Weights of a small transformer language model.
Architecture: RMSNorm after each block, rotary positions, untied embeddings, normalized queries and keys.
Training: 83M tokens, 3475 steps.
Each number is 200 + 30 x the weight over its row's rms, rounded and kept within 0 to 999. Layers, rows and columns count from 0. The size before them is the row's rms in percent of the matrix's.

# layer 14 attention value, 96x96, rms 0.0651, rows 29-62, columns 0-95
097,154,180,236,161,218,147,218,185,221,195,196,221,153,183,194,219,166,222,228,151,108,218,226,237,155,221,221,235,177,197,168,238,212,168,190,218,228,173,224,185,201,223,231,208,195,151,160,180,202,210,174,165,217,181,184,211,207,231,157,198,158,243,173,179,161,189,177,178,175,164,158,185,194,192,156,173,181,184,266,172,180,178,203,243,214,181,197,221,273,190,198,164,181,254,210,165
119,157,185,221,179,219,196,147,213,191,189,190,230,172,213,205,244,178,239,153,188,168,213,220,231,194,236,216,234,176,175,210,169,204,175,218,198,180,151,216,190,193,200,199,253,172,187,209,183,189,201,249,178,190,194,174,214,97,208,189,232,145,225,218,204,130,248,240,167,167,270,210,202,183,184,139,206,207,151,197,170,204,163,209,200,216,172,151,190,230,136,234,196,206,191,230,189
125,186,159,177,198,166,191,137,201,179,176,200,179,251,187,197,212,204,176,249,191,246,126,251,184,199,188,172,184,244,222,185,181,202,224,199,192,206,221,178,207,223,187,188,171,232,229,172,159,197,186,248,241,165,200,154,225,101,204,237,239,174,245,204,178,225,208,226,197,160,203,182,152,161,213,253,252,208,210,174,198,226,223,237,194,192,233,203,175,183,135,194,167,222,191,181,202
087,144,233,135,237,211,198,212,229,166,170,225,196,228,209,247,167,201,239,189,222,157,242,232,194,232,178,213,210,188,191,216,266,183,209,150,201,206,171,178,217,202,199,195,207,206,146,252,215,165,173,183,195,196,219,265,201,238,239,209,209,167,160,226,190,182,215,205,197,221,177,178,239,170,180,163,244,180,188,200,189,184,183,230,283,241,192,181,226,199,135,170,190,221,260,224,238
079,168,239,228,205,193,246,257,205,202,240,236,232,212,201,229,196,231,191,176,197,221,203,252,192,189,149,201,209,197,223,267,212,165,191,210,198,251,254,219,176,191,199,143,195,200,155,153,236,172,215,201,164,259,216,166,172,243,167,146,207,174,216,243,220,156,247,156,193,237,216,220,171,202,195,168,222,225,181,141,218,194,185,164,161,231,264,181,209,224,213,180,192,190,178,219,206
088,202,181,257,231,178,179,141,195,218,157,181,198,203,224,166,222,160,181,192,198,211,205,192,198,174,258,193,218,218,178,163,115,214,201,203,206,173,194,177,234,202,200,257,223,199,241,189,222,244,201,186,197,154,184,211,217,144,239,257,219,222,214,176,197,197,201,248,240,205,177,171,205,228,214,269,196,144,208,290,203,195,240,224,192,208,147,214,180,198,154,225,187,193,153,199,202
073,172,159,221,226,209,195,170,229,201,145,203,245,202,194,222,223,199,193,158,173,96,207,301,185,228,188,136,231,186,226,246,208,209,202,175,208,209,195,195,227,202,205,199,195,166,199,196,195,198,169,211,183,204,212,178,200,208,227,179,226,202,197,213,211,221,216,196,153,213,171,202,152,241,182,187,218,186,247,254,177,229,225,239,190,218,142,199,172,228,147,224,198,193,224,238,279
077,225,214,210,258,204,213,157,200,179,202,174,257,198,183,186,193,205,160,182,240,210,187,185,180,145,202,242,180,223,215,151,209,162,201,202,201,163,205,195,221,175,199,232,234,172,208,207,199,233,157,186,256,151,231,207,198,165,178,249,224,227,196,213,203,205,183,220,227,203,166,177,170,215,216,229,190,138,206,308,179,162,236,230,257,218,146,212,143,172,167,216,206,158,228,187,185
091,222,230,155,148,224,227,172,192,184,260,205,194,179,152,234,194,231,200,200,202,225,107,131,198,176,130,159,152,207,226,159,234,216,208,177,192,221,193,197,197,193,184,167,270,207,205,214,171,181,187,190,247,218,233,180,198,202,151,204,196,214,232,170,210,231,155,165,173,159,211,221,187,201,197,141,215,219,185,175,193,254,164,190,166,205,234,165,198,200,179,202,240,193,227,169,187
092,137,182,207,156,208,187,254,183,189,235,213,186,198,205,173,198,193,232,174,184,191,199,207,215,237,274,231,195,184,191,259,222,209,193,249,188,220,199,231,182,214,200,173,160,202,170,175,232,165,231,246,109,227,187,209,195,230,240,160,186,200,202,213,210,173,197,177,183,184,236,207,176,221,197,165,163,224,226,98,204,240,210,180,184,193,279,207,225,237,228,169,201,205,222,226,186
079,178,148,177,182,195,209,238,202,202,136,206,205,192,205,211,206,218,235,224,159,179,241,231,220,294,219,133,215,185,171,260,188,197,206,225,205,207,215,198,175,221,216,169,185,178,185,179,209,187,171,261,152,232,189,133,189,234,230,174,153,220,216,164,202,174,186,185,147,189,195,247,194,221,184,154,164,197,194,176,204,272,219,220,162,212,212,186,149,227,237,194,188,191,195,228,239
078,220,222,185,259,202,213,179,201,178,212,178,240,214,205,191,195,224,154,187,222,245,200,192,187,140,188,239,204,227,212,152,181,150,196,186,206,192,213,209,215,176,199,229,246,175,200,190,196,239,160,176,269,154,227,194,191,169,159,195,217,196,182,218,204,181,213,219,234,210,161,184,184,197,222,232,205,145,180,306,197,153,225,220,265,239,147,207,145,162,187,248,209,163,193,195,180
083,189,211,202,209,238,210,153,182,215,262,207,236,191,192,194,210,223,188,136,215,202,158,197,188,148,147,161,193,199,267,186,236,238,193,210,185,174,193,191,184,177,178,179,272,185,184,208,193,193,176,172,240,201,251,243,186,201,161,143,200,147,169,185,217,229,180,166,167,178,182,178,177,263,206,186,215,177,210,242,148,223,207,221,238,249,175,204,204,173,219,240,253,196,260,196,190
089,227,216,217,223,210,193,191,206,213,152,221,136,184,217,178,216,194,209,206,167,193,231,211,216,203,126,134,172,201,219,176,139,244,192,191,202,254,198,153,211,223,194,265,169,191,219,179,193,217,142,107,250,167,216,163,193,168,219,129,195,166,178,177,195,222,172,223,230,211,160,169,228,206,202,233,190,197,185,222,207,230,215,213,208,227,200,187,177,213,172,224,215,219,135,193,219
070,216,171,142,142,217,179,231,185,214,232,198,146,211,194,187,193,210,230,208,183,228,198,177,228,248,194,170,193,194,230,226,231,225,207,229,182,220,174,210,183,220,193,165,146,187,215,188,179,164,192,224,212,236,166,190,195,217,195,115,185,172,179,194,192,241,176,172,168,191,230,204,138,204,194,164,169,257,192,95,205,236,187,181,194,187,276,189,225,227,258,231,215,227,212,200,189
097,213,158,173,154,189,166,155,177,202,243,155,221,217,197,203,219,168,164,193,221,246,184,150,196,163,255,200,211,212,222,136,210,253,223,217,196,192,174,175,207,189,185,200,158,200,262,206,179,235,239,247,270,191,161,209,221,172,211,227,240,216,208,179,191,267,175,190,212,184,237,194,146,228,213,277,209,185,211,242,200,203,209,209,197,181,177,200,244,146,169,221,178,218,188,191,164
077,183,178,196,161,199,187,195,203,224,180,224,131,205,236,214,208,195,243,226,145,195,243,195,230,233,158,135,208,180,176,207,162,264,196,199,204,244,187,159,191,228,203,196,163,231,164,177,208,187,214,173,176,195,196,172,190,211,235,123,175,162,161,195,190,181,202,195,182,192,215,206,263,185,191,180,195,247,175,115,226,263,189,186,166,220,209,160,244,185,202,181,207,252,157,208,203
113,186,213,196,255,187,171,159,217,178,127,190,230,248,243,207,202,207,155,197,183,200,200,226,209,202,222,180,217,215,172,153,168,176,196,185,205,173,189,188,238,212,203,234,217,193,185,206,224,229,132,195,215,152,218,189,196,199,245,206,230,193,174,212,193,134,203,252,234,205,161,195,216,178,204,191,234,136,190,281,183,174,234,232,219,238,123,182,129,176,155,179,187,210,188,216,207
084,141,174,237,219,179,187,180,212,198,206,173,243,249,242,170,221,201,171,183,163,209,210,294,201,173,268,194,245,186,178,263,164,134,201,221,207,175,231,221,216,195,213,185,179,187,193,109,256,195,219,233,139,205,189,178,179,206,189,197,229,167,215,211,207,148,223,221,181,233,200,200,177,219,207,193,204,169,210,181,207,186,221,162,169,224,213,181,198,225,206,203,172,155,183,247,216
076,186,258,142,160,203,225,208,185,173,246,219,222,200,212,202,194,255,211,258,167,269,246,151,218,178,201,193,169,193,149,210,205,157,198,225,201,168,244,208,157,197,215,164,240,225,158,185,211,180,216,190,173,212,222,202,186,256,185,211,139,197,252,189,209,180,203,229,196,175,205,221,244,172,212,150,198,225,150,191,232,226,151,183,209,205,243,204,244,205,214,143,204,205,246,183,172
079,239,250,203,254,191,212,177,205,190,203,192,227,188,209,205,202,186,153,200,232,224,215,180,173,130,184,279,194,222,206,149,177,188,192,187,211,177,232,198,199,170,201,221,218,214,218,213,180,227,211,165,242,166,196,207,202,162,143,263,210,202,186,227,198,228,236,224,265,210,177,198,220,205,215,273,204,200,181,303,204,137,194,207,237,181,154,230,217,166,206,215,203,190,167,175,176
086,194,207,234,268,192,214,189,222,189,176,233,203,190,224,214,219,188,192,181,197,214,236,206,197,181,117,184,212,195,202,190,157,241,184,198,210,201,216,136,200,200,196,232,175,215,182,206,228,227,126,124,233,182,221,172,185,194,179,156,209,158,140,248,197,189,217,198,252,218,161,209,241,235,206,261,189,223,179,226,202,220,228,226,193,249,158,187,167,153,200,221,210,213,119,190,193
080,186,167,188,222,223,175,176,190,213,162,194,141,181,226,121,213,197,238,197,195,196,205,246,206,193,223,167,226,186,188,216,172,229,188,209,198,143,177,225,205,196,205,258,187,209,152,184,201,187,210,176,177,152,195,233,181,161,157,243,164,163,168,193,183,196,210,238,140,176,173,179,178,188,203,211,130,247,217,207,212,218,214,191,219,194,134,268,182,232,217,269,254,157,190,205,192
084,153,195,221,215,171,216,236,202,202,206,205,257,220,214,203,216,220,187,177,187,214,194,270,188,191,233,210,224,185,177,264,171,157,205,207,205,200,247,256,191,186,211,156,204,197,208,142,242,193,227,238,112,248,182,158,206,230,179,193,237,183,261,236,217,120,226,198,192,221,225,223,166,194,195,177,230,197,194,168,200,179,184,166,145,207,245,192,219,231,182,178,168,172,174,226,223
088,198,183,246,224,181,166,137,205,188,124,171,211,235,266,193,211,186,157,205,198,183,214,231,204,197,238,177,236,220,159,172,149,206,197,189,204,123,176,173,239,219,204,255,164,193,228,209,226,228,165,210,189,152,179,183,217,197,246,205,239,215,192,212,194,157,188,255,228,227,163,182,186,197,209,247,204,170,221,251,197,166,232,217,180,218,123,206,175,170,178,209,166,200,167,206,206
078,148,199,207,226,174,194,207,188,193,217,208,282,216,247,217,210,208,216,165,231,210,222,227,188,189,213,175,215,185,207,204,237,232,220,232,199,154,204,183,171,175,185,167,186,204,194,193,244,231,198,192,174,233,203,215,223,238,214,201,232,140,212,219,207,131,216,190,212,178,215,146,213,221,203,197,269,148,196,205,150,187,164,225,205,232,191,174,276,128,122,157,151,204,203,223,201
095,201,159,242,144,201,193,198,194,242,227,211,183,158,161,199,224,176,250,197,189,164,193,201,200,214,200,164,192,173,196,250,197,229,210,218,196,176,199,192,183,196,197,187,184,210,228,190,206,195,264,183,140,254,188,225,233,200,187,269,199,213,253,161,207,244,159,167,154,189,238,186,200,222,189,206,217,227,229,163,179,270,165,183,141,149,244,213,281,231,201,169,190,214,203,201,239
077,237,243,179,203,211,182,205,232,218,159,203,125,204,199,166,177,180,207,250,171,193,249,197,223,231,195,207,167,198,191,185,181,164,186,182,203,222,190,172,217,225,213,258,169,199,192,200,176,187,177,149,239,148,206,231,163,175,227,170,164,214,131,180,177,237,199,260,211,226,180,175,244,166,199,218,139,186,192,233,255,188,215,200,295,190,184,206,153,235,219,203,211,225,226,190,216
081,191,216,168,215,209,222,187,182,179,284,189,251,203,192,199,209,241,178,166,195,258,149,189,184,144,136,179,213,208,246,191,200,211,204,193,190,186,206,225,193,168,183,173,245,186,170,194,197,205,169,203,247,203,222,185,189,189,89,193,222,155,220,231,215,189,196,174,192,152,207,225,157,235,209,186,213,221,171,221,166,233,182,197,176,246,166,174,198,167,213,268,233,162,179,185,168
083,185,223,187,268,188,178,143,220,191,139,202,261,232,243,224,219,195,169,165,182,217,210,226,194,197,176,156,213,209,188,167,155,211,201,187,207,154,194,154,201,195,198,219,217,205,179,203,226,238,130,170,216,167,207,182,189,207,225,192,221,158,182,223,211,153,208,240,249,187,169,210,240,224,203,230,244,152,182,276,175,189,211,243,204,254,147,160,185,147,176,204,178,199,169,207,200
104,227,182,209,180,192,191,154,202,206,192,174,220,183,174,254,215,150,191,204,234,163,236,175,182,185,220,248,218,187,193,155,211,235,201,178,208,183,197,177,229,182,199,204,182,236,206,219,152,229,253,246,255,175,189,232,221,177,161,282,204,212,182,215,188,267,218,165,217,178,215,207,204,203,197,276,186,197,209,280,177,195,189,215,214,155,133,236,241,144,195,194,188,244,187,187,193
093,200,198,226,181,220,212,177,185,218,207,226,210,191,180,154,211,207,172,149,197,193,105,214,199,207,158,162,196,201,227,217,188,275,180,206,190,194,171,197,216,205,186,206,254,198,172,242,192,188,149,184,211,221,242,189,179,202,158,135,198,214,138,240,216,203,184,190,150,214,205,202,121,244,200,201,161,203,239,192,167,235,205,213,207,219,194,195,118,208,236,262,246,196,205,176,192
082,204,198,154,146,221,204,240,179,211,258,213,182,176,173,193,202,210,240,188,210,223,177,161,210,229,194,193,167,184,252,216,247,246,207,247,180,237,200,216,158,195,182,148,169,193,196,212,181,171,198,226,193,238,197,183,196,204,181,153,191,205,206,205,212,229,159,145,175,161,231,234,162,237,190,142,179,255,205,107,192,256,183,191,187,181,265,185,229,219,237,190,217,230,239,197,181
089,201,208,191,227,191,216,192,199,152,192,213,220,217,266,185,213,232,165,177,160,264,177,212,202,170,149,155,207,205,212,216,145,207,203,207,198,195,219,188,188,201,200,195,166,188,228,169,232,191,130,162,192,193,187,146,196,202,175,151,239,152,221,267,204,161,182,246,254,223,151,206,164,224,210,197,212,248,176,183,211,240,209,186,162,259,234,170,171,193,185,221,193,174,125,200,189